config.toml
n_layer = 15
tie_embeddings = false
init = "normal"
beta1 = 0.9
decay_shape = "linear"
final_lr_fraction = 0.05
seq_len = 2048
doc_mask = true
Each number is 500 + 25 x the weight over its row's rms, rounded and kept within 0 to 999. Layers, rows and columns count from 0. Numbers have three digits each. The size before them is the row's rms in percent of the matrix's.

# layer 6 attention output (transposed), 1024x1024, rms 0.101, rows 645-686, columns 928-959
074:473549517486463484482505584498497463482512499512494493498479523445483513471508488518540521520473
079:496446527512511494458505510533493516544498485541484491506555512513457452489497506465506488505498
075:492532484519562471488479469531505504472493495490482521531524501508496494530449514450523514510531
078:457471469548514435461514444501517485475514506476547532456488487512496509501491473498450534480536
070:509465472505543564495497458502541516526497501507498511503464490503479491457478446480447509567521
074:523511501519523533525512494426547509497523553511518508459517497491500499540456458509492484501553
084:519505473515537464483514500504463554470518443472524508500487447554528543533528520482479513541543
071:444520500536554485507525515509513561517456521472479511513499508494509483516507514482535492478456
081:496489508541475508499493515492507518493495503524518488469465507501509476461505451505501446492492
083:440511488479472488513528530505514521488493508497530486453451504429514533468476509516484444533475
076:490548502497522522534479525492482521505491534477507513411476477526466464513506491486470526481538
078:537487521489478488491463455486498485473501479496516472513464488503528469468514492499494473537492
078:499448460513485512517499462514471502501458539495491513503511477502445448504530505463502504488508
081:522463480455523509520514503465529568501469557485459504495516511485498511538476488498510485501540
080:497473530471523538493480513476500520517509507518478482496460485533500476482530515448464478533507
075:566536533507515521447489496539521491518471522508470538502524494532455492504480497461499518518467
074:506535507492490501497521488502488437456483514503505513509509538497503491512471445547485506477447
087:496471475506512533494521531485496536511541511533519554505521472479502484540538493511521533482453
084:498498495507437541498520482501506509511540480548501512553499519480471499485512500504473533494484
077:496490499488501470527453452457514515517460493500511503488549494494535474521526509487497466506507
078:510508511487512469497526505543505435442514516509505540533480490498489496477458494510508493473517
075:488511513517503532527468481542536491471540508498463533466472540511447533483476481511453529532505
083:518539515496511502479533527496485480471457537481473510510528534501538504493506495505492475482471
077:498493477487502459506507502476491499495483501478502504455497479504495532519491436509549513514492
083:517494501504523494507456486494469476528497489501498430478511484559537507513492496461484564513501
083:444528463495497526514487507515500489494498484494481478459529511468544481500473505538510499453488
077:503492518478497540513499517489497499522496482492503476493542530516523511468518518487536508460508
079:531481524490562522502516522505494489515474464483513523494496480492526530483492500522546528511496
082:496525508493479483498526428479511506485499530495512497500522493540491505506506489540469532515488
083:503496519490528490531514543470507486514491497541541502508479465497431489533492468452502487476529
083:498520508519485459498524512534499504480478477505540495516517475508535480522490536518536467510498
074:541531490508477524467478503509483585551481455492493498542515478541492511511493495525512501545513
076:495516473456432516500485504518474505477527496501449548500460546465493501520501525464518521502496
079:508475487457499484500477531491521488478506486478522510499499505490488515479514473501501510470471
081:498479508499475519474538510493491502515484475517514540513482462490504516532494504492484490475506
086:486477515506537537512521448487475489514490488517469538487492488509515532476517455535461496492537
085:509484526506527489495539488492514495488521481475517508509497488528502518504503463506498539523497
083:503510510517477510514480524518503510493490519494473470486501472486463510560519507491499476482516
080:504515498528479545514492550456495481501486474485469478516500449469521535544518529499527498470508
076:522510509506477513503549487504479460494499507501456470466546456512517520510497539495514472505470
076:502520473483469487519502493520504512510519518469486500535479453510495521497477497545476469487472
076:484498479523572463479490469521489468479493478467523506515492429495521508554514511516482497479529
# layer 6 attention value, 1024x1024, rms 0.0549, rows 646-686, columns 928-959
076:494519488513505500517465461426551507480506534497509501517514565484473549488501529482514481528487
076:550487529424446526518488530480465513506490525546481510516491494503460480510517490556520487506548
073:495569539502495512498503510509521471499488489501510475463533512524529475470511503494504445528544
070:454455508476504480535471494499482477486465497491522481480507483521512502510534528545500489491469
074:493510462508489484527515545519473505474478487505482497493512494540489489490519494481514488540446
079:473493495496451491491528457522533477494454514514498505506527494475494475465474495483525522509505
070:486516445450495470498536484519481476505532511539490500429476547538458507489501467504458474462522
077:498499506505526510521493494501504480539511490507475501515536528535537531480506529539508509501482
083:520483474504451547509491482500501504520497488501494505536526462541527486494518471483521529469489
077:533478523497441520479521500477522468515470483485505445555544494505540482442470524495518468488490
076:473525505487511481510502497542484509503565521512474498491548476488522501504523486504472513457527
076:505518546513527490523510551480528474518486466488523529505536505494525512520474495542473473549517
075:474534516529487509486502512529494475523513499502520502487503531511461506461491474493481524486492
077:494508492513502487515443466546555506486529541465473477512524476488540521484522489489507527496481
072:456488474518496486499513433496496571494485464531509464551474487490513489499531455538504526472514
071:524480512473511480545489548475465529537460483474504501507507483524510531458532491487526534493530
081:494504518492493461469510496491527509528540488521484481530497522527522524500495488479533515469530
085:527465502470470495513476554513484501534522518485516446497460509497512511515500481509548480508517
073:548532517518501548538519482504456488486477480480516514488486503502504505478474490476485478448499
073:465527538520417474562523581483460543530529464483467468498516519502457467474523493519504480499490
074:499486497491521454524516502489500475496437499477544503483535519513475458512509507488519488492491
078:486483486486513464532491530483507518530491457526484473486488454526482525485470505479518502493466
076:537472538508496467541466491493479476499495521503534513511531539523430495460512529474509481517557
077:480477493490466519543523502534483490484498517544494523570500464486496453492542505509512470492489
076:503497500489515482490496505505507485508485521504536493507485503556465537524476484486520481509478
074:541508504534513503488477560523520519483531469535457500492490514490508488508470500522495526514505
077:482486497534485476533463458508496525499512489488543485497506512514492509526489506512517494464542
080:479468497507510523517480530476534538520472490545460492478482568467512521508520511429525522506499
079:478494485483508495465480463533466515483477506474518477443511478475553486482483491506526531498510
079:481539481479465483491491513463456529497475486458473528493497504504433482523511531552445492509497
071:520458475513503492490467495504547487458543529512507429516503529473498488497470498518501445497506
072:499527489519512511484478525469528476497458502515544441478527485525489496498518491490489499456487
076:506523533551512512510537515499506508516512513519425499492472484487481471475488508489486522494486
076:513513548479516526472467537490524461482483541527543492484479518496478461488494521486503496539479
080:496499498483479485462467433518487500500516526481527497503538485515499517492474494468517525508496
081:503562505482511515471511473505505493479502484502480518445495487511504486537499510484474454473487
080:523499494516483489515500535485487529462557495502484533494430499500474475482552526510507492530520
076:479491489472476482529512555561493503491516524495516511492461492489471491434489456542503511509512
071:496472487510498530465475575483537492533529519551524537523444488477497509457479511473490494495529
077:506479510493478524518523501496505475471524497519484495495478550487518510485525487523552506505505
073:491469504523515511518507499512487511513472527505501540467497516503479519503491496483529531485502